{
  "n_layer": 25,
  "d_model": 192,
  "n_head": 2,
  "n_kv_head": 2,
  "head_dim": 96,
  "d_mlp": 768,
  "vocab_size": 8192,
  "activation": "tanh_gelu",
  "norm": "layernorm",
  "norm_place": "pre",
  "norm_eps": 1e-05,
  "positions": "learned",
  "qk_norm": false,
  "attn_scale": 0.102,
  "bias": "all",
  "tie_embeddings": true,
  "parallel_block": false,
  "init": "normal",
  "init_std_qkv": 0.0254,
  "init_std_o": 0.00359,
  "init_std_up": 0.0254,
  "init_std_down": 0.00359,
  "optimizer": "soap_variant",
  "lr": 0.00734,
  "lr_mult_qkv": 0.4,
  "lr_mult_up": 1.24,
  "beta1": 0.95,
  "beta2": 0.98,
  "lr_head": 0.00987,
  "grad_clip": 1.0,
  "warmup_steps": 200,
  "schedule": "wsd",
  "decay_fraction": 0.697,
  "decay_shape": "linear",
  "final_lr_fraction": 0.0,
  "batch_tokens": 32768,
  "seq_len": 2048,
  "doc_mask": false,
  "train_tokens": 197300000,
  "steps": 6022,
  "dataset": "wikipedia_en"
}
Each number is 128 + 24 x the weight over its row's rms, rounded and kept within 0 to 255. Layers, rows and columns count from 0. Numbers have three digits each. The size before them is the row's rms in percent of the matrix's.

# layer 3 MLP up, 768x192, rms 0.269, rows 304-410, columns 128-191
082:097108135137105151117154084142132123127150111080094109116121169158115150106097105123133124159109102149132101163131143116158146133139102086164103090127136138134122120126102179151127120145104127
067:182134128159099070128156164170110117146183129121134085148160134143112123111163142150160165133135133160129151134156113129132132080115170118129090133125152138109114136110117106112106120125108132
121:135127119122112106125129143167103144119147115103159112129130097120077129167176106141109134093089147123136165113103097180141146173140113132124094112106152086099130141091106125102131134118158118
133:158121118141121154133138127155144141159127106153132135104134116124106106166129147109130137099128151154156137131094137067144105141146114138104116130145139113113159139134172098105188131139106150
079:123115116139148126102154081123124145122131100112125188143132160130134127178099099134113135113145125161074120128145119101088158132115108186139123107131153150135134151102088113091112154113125102
096:106116130140078102099133120125137080120101119146077167124142128089133159124129105171127143143125130150149143170117115080114156157128175149159165120134112111161160150124102157112134125149105108
149:120093192120142154141179090092138143162118117100081089131101132125129114132119107146127140112138147157143135142118128126189074125135128109095156103082149174112163138127134111154154123120121136
073:120150141118093112131117117148101118154101121134120150154161146111122152145144119115189118181117127116123170146153114148144089120152143140146140116149132137103118138114121136120135091092144131
095:191148143141093108122164132111119111162130113134105130154177136143145147156105116088097108137130132146164148150102139159116074163108107120143133124103150183110116144123106062146171136111111151
090:124112133094149126151185081121146089147123114150102125136154108085142144138108155146106132127124123121138120144143099110146080147144138154133104145138130139136120097173110166124126132146104122
086:136125152132150101077147120120136100085103128103109138136144107141099112089152115116149139133133109116096118142134097105127114096169112143130131136139143182139144141149152177131115128151115159
146:106112118127132155106125131137150127156129113147114110182141113128139152124138107121085104147134118110110151112108122163165100101148119164102067116147140105130121110142101169148109152145139116
109:126106119133117129153151109088148130120126122112171112140114123130117083083121078123157175150178107116142152135162155138136135134166133168116151118103146063107129111131135146146103116124176134
108:149129123123171158137140132138104113140139124095145137149110125112081148112133135129135132144113142120110145165125132140118136141150070143095130105120161140121144110142120108111123106121156140
088:111143121140146147097161134126117133147108135147124120143094123146101192132130100147111118148106128084159120121072184093144119139134110107146121180111092131083145106116142134090102126111130159
126:097135124117092136133137125159157128145091108092148121124123091110126160122110096127178121119124138111141135157119087109167134135142092118124137105115074141090143135094100140169106097150156128
092:156167126134100155111130168175105109156139107118124133167111120145159118109122143137150116148126163169128140115128138151110169131116105162121135098152148158125131172154181082129089143135145098
121:111153174130120140120112118101102083106119104103137139121125142153118130092093091138169153087119100140118079118137158111148129163132132149165143111114127136122133116116127105161159151165134113
104:172067144167108122078134162151167113155154127115151125167083125126166107126116064133131135149127107117134138074111161097134113122163143078167136136157165099136083169095116160126115128106153129
070:137101102132131080118091086147120113103159113163124124154164096133133141104101095118118135097087162131127135103184148097154144114181095131147154086129167120139122103116148143195153110150134165
079:107098138167110094161108121179104112160142159113121118089086128150151140099099075139156141152096156103141156113106171117138128106138108109122167139161124131119115107121115161119108179151157148
083:114130138115150149080190133144148098132145120144127136129117168123144148118137142086152182118093120155113114150129149096109139083127113112126157149162117152135141135138087117117095121121157118
083:113138168150123127114164119098102139140170109148119122154116161075132138120121124128140150125163133127128138156102132151123163139147116109147089142098115150103122142099127131131113139130093180
077:099171164137093143097115132179153147176147075161111155157113141144137123129138116115128134127110136146133129095128118091175151082133074137117126101192112115124107123115151117127114158167157130
088:130141123168166111099164114167114118127124107104144133128102134086151125118131120121128130132120136124091098100111174108110114086142128122133124117120150104110152133167122097134168145118112172
083:129142095150147118141158163150141106162132121075112124149129153116104169097112154155117137140106146141094133088120092134109182119150154131107113167128139162085134155128094097146094160112129157
075:118073106149127106129100138123121145184147131202106101151135156119126140139093116115160159142113153126128132108139128109108105116123150060188089103125107148101132128087093143113122188164112124
068:118139120104098090133163108136125144136110111118156113132127107089141123108093112127126130112104119176106155132174150118126153126153108124134147153157145152139070103127118144119084119090158124
094:121105167141142121133141139134085119114138115151134107082098174155129123097137104093127134120129130128188144161138119094133175119125148096107111150131156134132134159096070150109106190136136109
073:113163118153128113140143101166097118112144140137140130150161148136149177112111087118100126159057116155101149185116114136182137160108110162132151136130131150103128150133124161168129124168176176
082:156111135143072138117142090161124081135146172111120142177104105117119147101142101104065165146138109110147142096171150118155129112117103123119111127130128144115132102109096134104082122155109156
115:154147154106151122090138165109103091114089076155096139107135102130179164160119139159098113072126134151103148133107162127119136175116146146103127116125099137137138137146152125166139173128140169
115:122114120119149134162094119152134142149145096098175113121128118117126136131084102111138123069115106144139133112105153103110102131138097168118179147133198155175102138114123111168131155104103112
081:117079158152111133131153136137149119107090103074145133158115101128111082089116173093097108120173130113163160133156135143101084154127136118090149124146144116140097100139102165105121174139147096
089:117142086115139116116143160153114159139164097090126125123143148160124106147124075157154157138109094153135092131125179120093141173172133103155124132110157153141159110150129147117168129139113096
079:106154136123105139110123153151144123135130151116159056153140096104104090135102123156099104095161097085139139145130120120090138111123175120093161139119122138145108170128111095162099156154159155
122:118105120148145137095154102132137142117139125078110111121168140090117097136125167117155148105124165152113097133135128141140153165121124141121139153138162194150101137165117129096142155141122181
113:121112131102119096136114155124122159143136105099097113118136098109171156152101110134117119093136114169150141120134095115103129119170156103117118171122151095103131135162100120169090151139141129
104:104114111148182140149108147144144111131105103118134131152138160083138100111146084114160127102141127107104137167167173162122181135140136100150161105137118084121140110110165122120119143121182149
086:101151122124136167132121046130118138132129105094147169104084122099161149152101132144105180114147131125132152142146166152113165135159094141131105135136190146094132116113147127143137148129151142
142:123130108088124162114125101166094149127147137109073159151074083110069096126102118183136094112121133132124130163124161130161142128135140141145138125133146127137157144139112149136176156109137138
076:141138102185097096129090098089085076136135113104087133180081148111112112098137114137130122097147124139150097147148146182130161113170164153085120130120157085147129135152116168124118162105158138
073:113116145168120143120125130108137165155159131112196110138103146050116140093116150092098123150091113113134131133147122107134102134107171107141106094139153151094097106117087128131092115175085129
120:168127120118125132132117142106135093105120135114130122145180134116143164139186125129149091142131113155115114155119087083178129081106125133153156122106131130162065103093132156111146126131107129
076:194149108123130146121138117084116159119129132075138136122069095113076136168105123171140181142116117143144121112118087080164145108156137137118138154162130131157095128138129122145110141120111134
088:146087129119083127127175108124133134152137159109107168137128098138143170188138123103179110156100143125175132147126164138102113100127094094141117126105177167152109142094144125101085148144140154
080:161149135100146083110114184176093087141090145103148119152123171147138152075124141096102114128134122128159160152159105125177117107125122136129154124154153133101133147092139099116166129120139101
137:138106135149131122148118132135146099120132154141100139140146116128085103095132106154119115116158113091142147143146122137165128094129126126106133114113109182116132136120159144174096130101187106
075:106120141161105114098129102119150106136142097128145162152114121082142133130068118145157127115096166126168166142136137159111152084089138156177135144144156135119111162095124134151086144176135128
082:164144116106113124087113125113095175163138109117100139124139142087107123105145117120117122106125118159153177147101089164099094171166141128126098077157191136137073097128099141106188085132131141
102:131154111127116084151130094146116119138082135115141119150136093124151124115108171171124138130151118117159099148138132098160128136133167095085149151144109142143110109102113155118110150143113155
071:129094132169108090116137064105096083134129119164106134137141126096129146134096090074149146160150138140104121130122148127144107110147114088130088152126168096119113152144085065127115117137135162
152:108126147148168163164113136112142088132103118118107086159134108114137151101144080142096139113149181093148127170120066170145130106139133137139142139129103133131166162095111170136096139135161120
092:121123111135087098152121075131124103126152140090117156107104104111163135120165151097120136147157136153125118114127142152148105120185117129140108134101116168105134103068161168139129094141111111
081:168183137165121146100122148138119164112112137119114098115094141139147124158132147131065126143147151142151127164136173122130156077132141150120144151115136127086124119108125126131200178115121146
065:129121170143128102114146127147082101115181100089153083165094164122129099141120140117099114099094123155109144128114142129129116079143106173089132145117130132115137150135071090159108173164103132
105:115156125153089132105124135179147087139108165105130145112159159120107133144155073118191128129139136129140152118138132120146134130128065117114115142139143166140162132197134191077114146127129135
065:115102157125110131114140088134112092144156117133104132150133118130140136143149159145111106128087102133132166155115135100135150140136123159120099097130154155103128099146160142140112139098140100
083:120075139147117138110110099119148125149114147130110128160151131129161103158090123137129124121134160115097096133107137092147122121161087128146119126101117140103122140101108162119148141149114118
086:103135173148150143162145155135174117139131098147102094121137136096144120145102120102109140140124158123100128116120137079173155142130136140116104123116105121108114128124094145131152168100109072
086:153111124083088115189123139118144101125163120103134146156136105104124109152151137099104139147090128124133128158123144086127109111159115123148091117127115153136120089072103110152091102118138170
078:145092097136157135147140098155120113147125096162124113130118160120127163092142072134131116116100174122104103155116098119136131123120079144088131153120120115126094139127140143132118149147139087
109:124110183149139108165119174135142115096174121107113119092104110149157078115108097106154122160134101127134145136116135125135125108139113092139126107124108140090070143093152146186108128135106132
079:126114121123138103088119159114127098114126148131118105139175127127148166145170151098148141149117111125115111162116130112154147116169087148122142099141083144100120100133147138124123137129124133
097:163127114079137146096141111141104129142127121109155140118063121119111096105133149157138134158166165145129155151140145101075094129138150114133154132131070136079156133087101110141145112133096110
079:064099125154099151097131118115144137132102106121105134139144140070116161100092138107110146098124120150135104108130135086144097119126186117126131093136158128149163141135098106141114152096134110
113:114096164134125135126148133087127131114108164105138123167114093111120121095084112102091153149113099083129122109115103106182116156178152163143143146159136130114123141126127182132168094159114146
089:112103163135118167146119164112073087181114119158115148119133167162155123129090102099122098136138089143167140120130138148103126177151129127119165112127172141107142142116163106155150149095124141
096:139136103138179163158095134094152114134135117135106060102126123124096129160112146161151154112102168130108098115139109116133118134145110128138193151141134155134124153128121141129080130123108170
083:128145147157164174119157124126124066132104106097175096128119133163149126098156169161137107134116126133139180131140138125175119101147087130125147149108124145128113140080140133137128115152159074
143:148149165115129088113140136140072135131123169130115147137082091155095184123140136141148153114110132122140157150127164111102151120135127166159137138149143127143139100145123106121102139133130147
105:155138123121116139120146124131096103153167140137094100088101141106101126155133130138192128165085155139102134141134129128111151130136159102089106107118139090098106144176115117159101151146120131
089:160177145072118144124116103137123153119158176180174122094104168147146098076141102110144100128140108152160145113140128069146105171162135100102132141127095186084113109139140124162154093122164135
063:085113146140080105106150145132086098097145114133142150122101112148113085133132140134134162153133128140111142152132136106106096113102141125121128152145115131121067103131132132100120163120126132
102:129110148157160159145162155152126147142103114083124125113105154098151118164125158192088105149101163164130130110131103126124114121162082103107138142153181145129120124111145131135151104112084155
075:097159105137120138141135132129162105156089113125095095095107125147118163129133143152116181127131131106116109140121166150101083102172120139115134163140117148104153122129086156120134161109160114
128:130126139120114163115157123112100120109142111140134151149117114111169117088112157152141104117146132134138122097123142165126116113168118147105099085117136122124085118110130131152171104145135119
068:141107145128140099116161143097142094120103114127098157104126101136115087128115110138166122136148149106165136164119076075143112134167116087103118155123132141118101121149131151179154145141154106
083:143144095139122161099133174137143133109127120111096132091101108126120159151134120155104104156128165129101150092118118098138117118138142159163152138136120125136160136114191114133125139136140137
092:154095134177149167115086135144126101159126107135091140111143191076107121122076121074137169123111148127124096153107143099166119140138093141173142102104124162157140134161105141081128105133124143
104:124114102156109138141108104141150106130092105107127075165173144116128122110065163133126147113096095129097086117142118109127123099142140113145147135131091161140120102139174122128115137159096111
128:118136103103110123131097148140103111207121159114110120112149146122094125182163130134107138113127135174132100124123139148129069121140153176140098134121130118122155128113146153120122136125126109
082:142130093125107168114156129123074138103093143129129110136090127127095106142151124113120136111118116151133108110135116149152150119112130132113139150154161154113132143127084108102117159127107109
100:080118121139142126074103051132153074177165136133174135154108124121133108118104146076095094120105166107137117113118159069097147130145143135120115092140136159126115081146141106132137115167122141
096:127107098104126136148101124147109104134141133072159154172123095115124108118159144142147161141166189122119130084132131087152138111147096159133112142119142107143096127087129125142124167162087137
127:142090135157114119144150129158132119116165120154121136094148114108107124125128127129118119126119134158151121151129150138108202141172139175133138113094161110162150139187130149106110152116131100
077:144139104137105135107145117123091130124117071125141102122137131157125093119175133111159123129120126114148150141115103144113135132130154138124146068115142182094119151127075137137135148107152162
070:139140103135111126142104187132120095145147104128137124170113172082103128084118122117139153052155101118163148151106096121132170152153125111105132152128156189140150078118081168165157117154121157
101:123069101111124121096156128148147125130154124094076128152125102133121141116100121102129096124147089114131110146117102134125122124108124145111167144140183114135116131100098137135079097132145121
084:115117143133079097133117130131150123136120117149130150104149112143128140103141101109103116145096139134159178135085120107124146141180133150149143143181118131091125088141109147125113108138125154
121:099168103163155107125135113162141090126112140155151112152120145149138161129129162130129137086195165138105143166164158108121100140145091168112115073112157115132120115115105131103110161189153130
139:130109127134183128110098095130104123148097164119119138154126142135115123134116103120122131126100123132124120126120135151162144100142116088061105180098158123134084144125131128114119143095171135
080:117098126150091110113097130151092148101139115118138117158134151129101172114166118160164109120117129095125127158142107102132096141115152131138164178115182146121128136102118081119143147133142127
146:123122150159123144092136125136119085144132144078157144179133117124078113123102147142082131092098146108128101147135155143118127163150113165142126105109140200125124147107122124132132110152160120
116:126092136109122139128122118147091155135124108131123107129102175117136086130131113163117169140113104112111160121171129128152142127149144132129137121130098148116195155086096131155116133158134137
081:088103152138099162136150122117131147150156124099142116148118113139092155137116082166153132141086124148143112126103118121107146118138118162132159163131097135159132074127141084156093102097119174
080:121130126104124169112142161098110149114140093101159130168105143157131155153133138144095130181141118141135139135149139175131146166127154156152148127151140158139130117110104146150116147192140166
074:149148140139140133088140152142112119133170134126121091141135115108094166147113123168097139142096126134131147134156117102125103148065180127136151132152085158121149148072160103128124155171096133
150:087111172110140104127133066136128115149145179106154141139133132128121102171117120148138145122155102134101130174123131097139125162179098138119150150123161112105146123116076067152129120152133079
107:115124149093143157114138138143143120133145106129176095122114112129113157130099126140155115138156144172142121102096137113138161156122129133091142165108111148130110146082118164167150205166134115
075:133167115152125144085161104133125143103117089173078129166133183111154129127133134117137138137115180121123103149134141148129159098127076150132114126158121142161099120176080135157107152155113144
120:149099142168171112086110150139110093115132090086145099107102147125142199101129098093146144137134155124166136166121137139126131141127101116118130140123131135125101152133137118108089122120166110
078:119137111174111138145126130128091089151141089121141107122161115125131129106153124143158149154143131136125151175139110083139171112174133121129149134147091110136158105119152127124142124169075140
069:135144134147119129127141103163150130145119128131131125147140118134143139112097107126156121110099103139111108147149134129152151125138119124096162160136118177141097117128112123159111167135127107
071:142071158176142128112128117158129129138120117162099133177123127130104126111108123090127125166107111118143152173101152103106140105134131159141141164151169139111102119114085143099150160100185143
111:149122096140087089125089134160113138122154079131100146118123129123141113113163152138129110132126115128142143158134117104122157103132137135143152055102086114085113118133140091196092100126143138
084:136132132151134156132176149132127142129154123110126151170106118129116108115122120097151130099140137155143144130094162131139113111150076190129109095097145146098135161134114095139114105142127150
# layer 3 MLP down (transposed), 768x192, rms 0.203, rows 304-410, columns 128-191
083:145175110157114100128148151153118142175130127134166149121136121110147107127150139147094146099141085145162145130126121144102135147107097119126130147132111127128097163110136107147132136109120111
086:161134138103119134161076107173156110155089103138131183123167112163133148137120120134131111117170129133138154084143102093135128101119143120143125124158128152094146118101134104096145146093109150
121:131108127086159130114108150126099136100160159094123115116134116089103097126167116140159075139142119108138153102149115134128133186126084114142126137131121121098103121118137130080136146127116118
121:090129099150105153136163146126151159095087124111071127107164119080152139124141133092122106110144178092146101148121113094128172132120134151126149135113079137080107154149144100084076158155127130
091:132093114116172123088149145105149102075126111111114134136149165132130095196164129106120080119137155097102087121136111116094147134160090169131115118155115103112140135132125118128131138099107091
097:138161100171084127174116150137106115169108118134072100125167119147137145130156108133058159122145108145140097116149138122077115123125139116132094101145135137115161171108120151115124125119136122
134:086116162131154145115131155123100159088153088131145168141146128141105153125120134123129117120141198136103124160143110088150157082137120065119169175089141107078148139083097097112137111154128136
078:106107111098129178129109140135158141135159153099150138115164152142067183079116092124104123134164115115111140143123141133133136086113134144115120186152097121106132142095138143108130054101118105
088:112151126155128104128148080126096115171164134110137133160135149121097129114134113116155166158080118137135143135145142169141126121143128154116154185116143111116126143135093091132131123139096099
098:133148156136148136144157085119150108113122090149156117130124136103136159146150090124121185195134138111161120173115096129147081113121179157074136122129141091183135150128156087123164139104139126
091:082114120095110107103151138117142139155134136128127098159143116136140139105138150133118116149135119150128106150100153128122132120139130130114101150123104128137090096085102139184145129090140162
118:143156141106156103192091117135158140066150134107164147112123112123114106132103101097123164169124095136152116149128130093089148114100119107115165128175143108126141140140115130158168089159079113
122:130109112119144100135109144123186140130098145103108155080085173145143135098159149167154132133118114095101151112183093151186149124106120144184136166084126111105097179113160121148112133090128163
105:162187124130151114123146084146154098123168127121180118121129116129170127098131121115136085111088080120136134102170116149136161143101112106161147132107117163118114160177136137124139126124151125
094:085140112156135120149142094112113094170167097119130114146115102106120127170151132123171133123087137098136165136129138181122124129129141120176146132127056114126105128112135128093143099140132119
120:116096112106139105139165133111142118086136089149116175130105131078108169121151065116175105108151101147140120100118087132112133138164109153130164070145092142098168149116120109126106095111120127
101:134085107119107112159106135089158153110114147135146113110136116140169102147127110122114150143174077135155155129145134157105144130185091084129084088149171123133140141121117185125132124127125132
107:138136102185158140150154129083116132109126151127080120142109148138120138093112120126149136143157079144109137125119086133181138173123134106138128139177114110168133135149168105093140099165164120
086:201130166072131144091142121112125154134151127164106144122097100122144115158107144111121091090151131127131094147134082142132100103120076124146110151128093159147121105083109167138104159132106135
086:115118111143106131143094099165148158111173136125128114145132138143122140077114115131121136133078128117137142093139140116117174118175114132143173085132162127168145142143132127211109098128138180
093:125137115148100159139138137133147130177096118119134082090109132130159134112127096112139116130113092136099114107109111103130128151151150167136169122164146158182105152130111090134123126139126098
094:135086118127112128127080137117142154120112139125127140105090122131116135090127101142146133119145153123082139133140088096067133129110117107178101114099157156132109137123123106063107137129109179
088:144134109103143102140128146138124137118133108111129121132156149111099093130093136130156134092127110145107129145122139130139143107105171148138114126109125148111128101148151077150145102130102148
087:111115092156144124136133146171177133122158126088144118141154082147157141136149140132108137119143136119134137148113139155137133091141147107128109122219108165142143132153113101075123105150088167
089:111110139130138148126138126167106130125146101128171170120151115116137156096116108133152170136155115135145141111112160131134117087181139148137124125148154104167112104116096122137132101139128133
100:173173090144076101155123161119193147154128125126161122148075134149139161144143144148096176154134120113135139129110135140145119154121133142131126119118153160142103134118153105106121144148113133
088:114156164151151095078154146093096124123138112118117150192106147117110146131110126131104104161127111155214113115136107133174153127097129108162113169103127110102158105145121156161124140117136156
084:143116088126157165140145103144110164093138116129137075125114091107155132081113128141132098146182133145158092114120123103146100120123117089157132145168090089110100178138147122117128086114140117
085:154139167134135145141122169147113107150107115141093096111109133125132111111171145087143153109107132061137141148143139125131135151142189133115127122111110124142104086132151154172124151082163110
081:128173105171107103109132095111120133067128117130113105115113123143133136170140048118110134107124096118118139099125142135128145114101101133163159124159140105161127122118139120133090103131125130
084:105138097115127114156138120131139134161182165089109143163167093106139129131107139116119160128136167131116135088090100116123178176152159169142104104138120114126135150160132116134092107123098118
114:108116153126139135132095128168073087133130125169109129143135127126105099129122093125165128137120110139134161083124148137136120101132124136164146148129124109118155134137104110167101131138137100
110:113115112109180146166156101150109116143142111133183153155137143105113144135102144092143111147115125137135136115102157050107115131167119155073157137092120133158095150159125081161120101089086085
094:111174112131144159130119114143105169137115153125136119169105190153123129134150059140139125142126158130116140148095102140130144104129191110143176146128123128134113140155125136151120160122094125
090:115145132163171109160117102147179113149158137085130117093118133177158082152128119166120189160118117147166098101135143133102104137134117111119113130135150120102141137117165173143146124099088129
084:150120145125146129152129165151070192125121130150108121149121121120114161106115139122139128133146154106098154139122115151153103108148131127081096102129069146157119176141080147088087156131155130
125:090108159130125101143097118109049150092130152130118161112169142121171111126146145129097117121121131097118143134113160081127116123107105122141162136181150164131104135115117121131099115142105117
103:134121130149113152110134123139145141099102094173143157111150113123116149116093091094076129121078140127129104116101140162130081115117151128111136116060093124114142154112143122110103125094148118
103:123113117112134092167097102150108095133107126136082086140106192136095141095138162130112116145139106114085101134139110159124124131096130112150141138057131087121141122133114112118121158126094169
098:098168133123122103090131099124135157131100093139125095073149112118121110180113113157135098143137158178142119122127121110115149137105097162157067152101113143110134118134167140119144100104074131
144:145113096157134132159086114136154105091124150143107127105086087106084101122114135162140114128135140149094131145173159137130153119089115149165124107110118159120144127130101130148133111098162128
083:097100119132128130107143127158094149136165117173142083109139115135161099128142105079130107134107088145133110055153143151094162089155109137149138082107125065083136120101138112124141121101136141
096:094110172135138139133140143156144118126108085111162095143175120136143150127103117165123131136094131145149112100134144154153147140091108138139117205171107108168106159137127136139097081118100131
109:142116134122113140088128149094120129140107119131127133161161101129115143179113143109163103081136139125155081136141100081163127104122092103157139123143121161143100131138106118115072168151128125
081:203163122155123130154181095134143124105123110132161117070129121166071100147150185149165121133157132119151133096119115132113148188120132094144146115169103136140109109154187117100116128136173130
099:146117151139162123082117135073146138109114111139059118142122118118144152168098106130111160137123114115114131150123156104136128110109101112104110128143174146142119126123102118158127121136121141
082:167103156101116099119118125141133122112089151166114121063109082105095119088113155116131134101115109129153143109152107144159131102123085132137080161109136098125124110085118124122129111115142126
138:096106122134142138143125102182139148132111152130061108104125142164160111121128142144123128161146127162116130147130100170187123158126112170133165132167105200138141140116116113099145097088128131
077:128127158150102117175134099109109135161102130128102134120108158087142178108139183153109095144140156122093128115112126126100128138110123115118125136084082114157137121108129153118156145094090158
087:140152125134127067117147105141095167139133136124116157162189159116090140112142127147181103179130235156141098151115114131139127140159121114106166130111128141108108082121145128145121103138160170
109:120127140138117138091138166108081131131116111110137135134139130167159126124168167117126125134169153136121154138128131084140128134127111118136120100124151130115152111093093168130113124110078182
087:128108114129156103163153091156105126117150092124161159154163133119125128129115121117118130135121103142101105152110114091119125128124150119154106169123159056127097132138136128124126140123122141
132:125139111170175126091116167089134117128162083135134139093146157157086085139116148113126106131139086141144164133113145118124137105169097126159116076152132114139115168137059172168107099110126110
095:152160110139114126115149122151134093152152139115081120120117125130157098095123153149139117106144155129131125112167125109107098125195133083088155105122124133089106094149181167138158138126128147
081:105128107077129136170117115099125187106127106118098092126173105126095107175107116140098155151145097075126109117099118135122153106177111126156145088110130135148149154130179104117088126119130161
086:179136077170124122155142156097178132143144080148133130148155134102139127125126152143179128132128108147132102128150153137174096122135066152132131108093091086141124112141129150116110130109121114
107:081157130091122126118137109135172140150154126118126118162127122121133142124122117097185146141103144131082171119078136091133129117118082134092142104154148177169134152169099131102117119111116167
078:112147131141154148105105114138116142168119133132152113127108167097126169115103104127141127134107115143150100106136102160105125136114121116128136198155147151155153145149187112170148128118133134
081:157158141146140120163125127094124123135156123144115144132146101090145116136139182077145145166118153115119131180117124168124129066140140119162111144181145106117162136116086130124135133150106112
090:123127124180128152164133180136087127146150110082104107149145157106110127140098127121088126131153102134136092116079086148152146135121117111139080190105123158117157135167117161108147128121105131
087:093137141150143142139128162084134119150139166123128133106122119126109126136104122114155121119160133135137101103106132127098120108141122124141085074114086120106131145144144090138153162127139098
079:103140120138141105119128141142084116091131141146173065120097131073167115120105175168145133129101145117153144120128147134119145118129101086129108152127123131119124117106154156174130135144137093
110:164142123108142093108138120162127127156127111148126141114119125076079145137113141110119120145171104112100123084124116113129156133122137164094134147093142141109070146143107088119137105130160114
098:144099086129136051128154161125163069140146125191115118153088134136163161106112153128101130149156120160136149179107143124111160158138131104105090150092145139096110147161141130151081132125154125
089:118134114076150136082128142121124101128104122112140094122121119101109117098097107149133177094115143126142123140136144084086149131153131102126134120111135119088150108095122143139124115159123125
085:149102123138110139144140101099095194108118129151153140139143131133097148075093115110116134127099145104153098143131138108141087144100134096130153113118137093136116124144111146151147153091144127
108:105102134066148125105109164104195148108085120128102102147146132128115145151176105124152162136123125106096112135194121133142138155145145092165158144134125176114139097133087083114131114091138130
092:140093094139124145123143125100086098133146110110108109146107125161120142101074104111123131139141123118092138142094161085122137128119073118148144123089179116148113138139100139180071094113160140
086:098077139112113140119128122111140108102115124115116110137104100153115135140112146141126137126133142106068144095077109121116142157165136123136053125165147137125148129137114105153133117142077125
097:155135150125123138143107104192135067100075134091149111186107160151121141135122125178129098093104140128145150108158126112118165114128112133155157112153136156096124110133169150097063113167128148
134:109136117092127070106109178098084123134114130142132130155123166167120135140131153175130102125132082122152112145099153141099138091154116169122114141135122103150124109119143110119159148173127143
103:132093183149135156102117136110162126163167174116130119144118090135119118106094116140141170126099105131130119106105137147137145096123164112141140182146170123072105144112105142135142111123173098
081:128132129110119136140118106190140085149167173146108151114101138171122099082194118140118128115139129126142153152126160117136109119178132081133153145115161141108115111163124139161140124112143128
078:121120066097112071175129113131120139118112112103154069118096139124122102157084055130100138139118094154139139131111103077120114142137117120139109149132137158143115136080106155119094103106154114
115:092095117112100169151143149078118125121146150162148090125127124134154078164151126138125162131132151092107108118122116128139156152160147138145096125105144140132132156102119117097125184133123088
078:132117120105111141140134129164157160150133152177097126135130130134120133163116090140144117111140139143123085150123162096106119101144146142092144157152118138090159116111132057102114132164136140
119:152124077140114157152144127087151170146112125140160147104115134137141137102169165142179125144172110123133110119134129154121127131139106129112122137099171136138162121109102148135153129092124166
090:142107105117169152128100097102120130133188121103090109106120165119112133122118119115129135169122138169152147172165146097095115146154147128138146135134120090167131127163173127175112106137132144
086:131152128111087160110130165128134143140124133112129163118105107161073118169166123160123126136177108094119097131106136134107118118159106128082144155174167156104174096098154139091146130103156098
097:139129183143172113146135112080108111091111156097122128084146156124145145146133128122109155197201080103149095141144147150126122145121118118092150101124142125111140122096144189149117156168084130
091:140146104128142119131131144155124144170134152075163116113113162118124122123163132204148143127131102146178118171129112164122187104116136111087152107127123122107129075111094110135069148117154112
128:123138084092089140117078140125093119115128136106104119074126082117150123138169144138058075124139096160131114115128149146129065137103148148109117135126077157119147141119176115133082132097120110
094:158160105114152116105137066118141094163125125086081162079110104140144105118106153189154179143115119133165088161099099133133120118145145168124159083125088122145102145087132108167131127114081106
099:141150167105113122123100113153054139118150117147140093107143119115166165099114117083104157105115113118116098165156142158165145140079107080134154130115130148125102122102125128136121127171108141
095:111118097108126120145129114145084076145141141114131142119096122116096116154137117136170128105149152110096132136143090105120124135138104135147147151122116099088118148133135181134101096156103157
139:133135131143132111150138116074133129128158116142099104076143104146103096162151103116129124112140120157159106145127088130133121125165145165071122123142166150146114106155139133084097148125149122
090:145146092115111131099151091138130096135145122119134125166131132142106134123173117116162119145070086108095129135060097181114106102149168125118129100127123111073120112099164131115088100103102123
088:108118158116129137186063152151132154121123127131103077120135147111137162112100157136116112134135114111157093097147107116134165124140108150084141144142145141139118118107087150153152141153124122
090:127071123112111142143128154132148144127178143106139143139142176156109157119108135103120182139069140173106117138158149165146138126141120170092140133108103095143146142103171108103137076108134125
091:125091115089130113151120136149127117169123142134044115127105113072107131089134116088125159119136142161133162119145132108125164144180081117129142092115120094141151111126127149187121133140111167
105:138140081193147128130122096154161155143125144138140093107128126094157134145149149121137118117119098121150142108154131113085120137142105140115110109154159142143136119129111168099116152165117061
120:118172127144143154133107138159129099118085163111154132104083180135150178125116110106103119131119113120150102131123149101142149109117147146085130124131140129103084124121152080142139091083134184
087:129103111127118114138110160130124127129132165130146104175099172070145156131148148155127138120093138111123133162137124109113133124111158146126156163114165114129113133127144129135109136146142167
116:138155116182166193145108156142155147141081156124118105041106151112135178131149144147161101117157110134107123118137120158138136121146108094113064145149131131135120162099118149115139131128155196
111:108119118131159166148109079118103131133139109106124107129110145073106128127118141172108147116102122142098165102163128138134152125128137104149082136128097105106158146100106098172115165130171124
087:157154101151109113143162124110106132120156108113129097165143101148092161134089120196157151084130148123137145127147113111119149089152155138139157103106118153151121108097114119154153139137154178
092:144090118106140133120069159116094137122125153135147162139110121148133155139123105120110130104135122131162080114116142091132151122124096115115135099151137147090142109097125142121134134127131135
096:153162163110131128121158154118106125103117135112134115109135131185078155168108096110148164086154166137117145106156149128131131094090111158124131133142099111073131109108137113133115077082107120
117:105158127094131075132119143141125128115147068145152125105121137143144164149120170103144188123111132137142141164129070108111135106154140169138090100095148150125124139113132128135121120097117122
109:160161113073126138110150173127153153107121126131129131140125118104121170148112112098125128088120122120137109096189130126166124126135080139096124148118128111138149094121140110104126112104120118
094:132118099121142114146165122119121127165118144134075152118152110129146122137134140113120160185151157150081131117084091133120074077132147110102130163140133142144101132154132155102165145084118130
129:116118141102142134159093131145145066117122101123134109119127155108122180137124109132107118132157157130172116110150118118108150141121136118172106162106129133088127117152153135104121097136113151
085:141099151165069117133131135119157136154126107130121130143131144147102115075120127099121132142078131105127100138126123104136134121132156141099132131145085139102163138105099166083122065183145153
076:105153094124143091081083141134121083165102140156129104123126139113086111099176158165133065102139158109146176132123148111117136135121115159116084112117130130101120101133146136106127094137063095
089:085124106080092149139094100127105160161136120111104164148113113154136120109153142099146145098124130125178141114118124084161128091139170098113151128126139120142113130106140149134112135142115135
110:144089098112135096078146124110139147156165089145102159120074121138090131081147187146127136104148172097120118107139098127121145107178128176098108131117107122088127104118127081154134118142147135
087:145129152118128103159123095146130153113091183092149130128091100140147101083134083148121117133126146149141119063175142144159134075198099092148135096117133153123087162144136109145111136117159141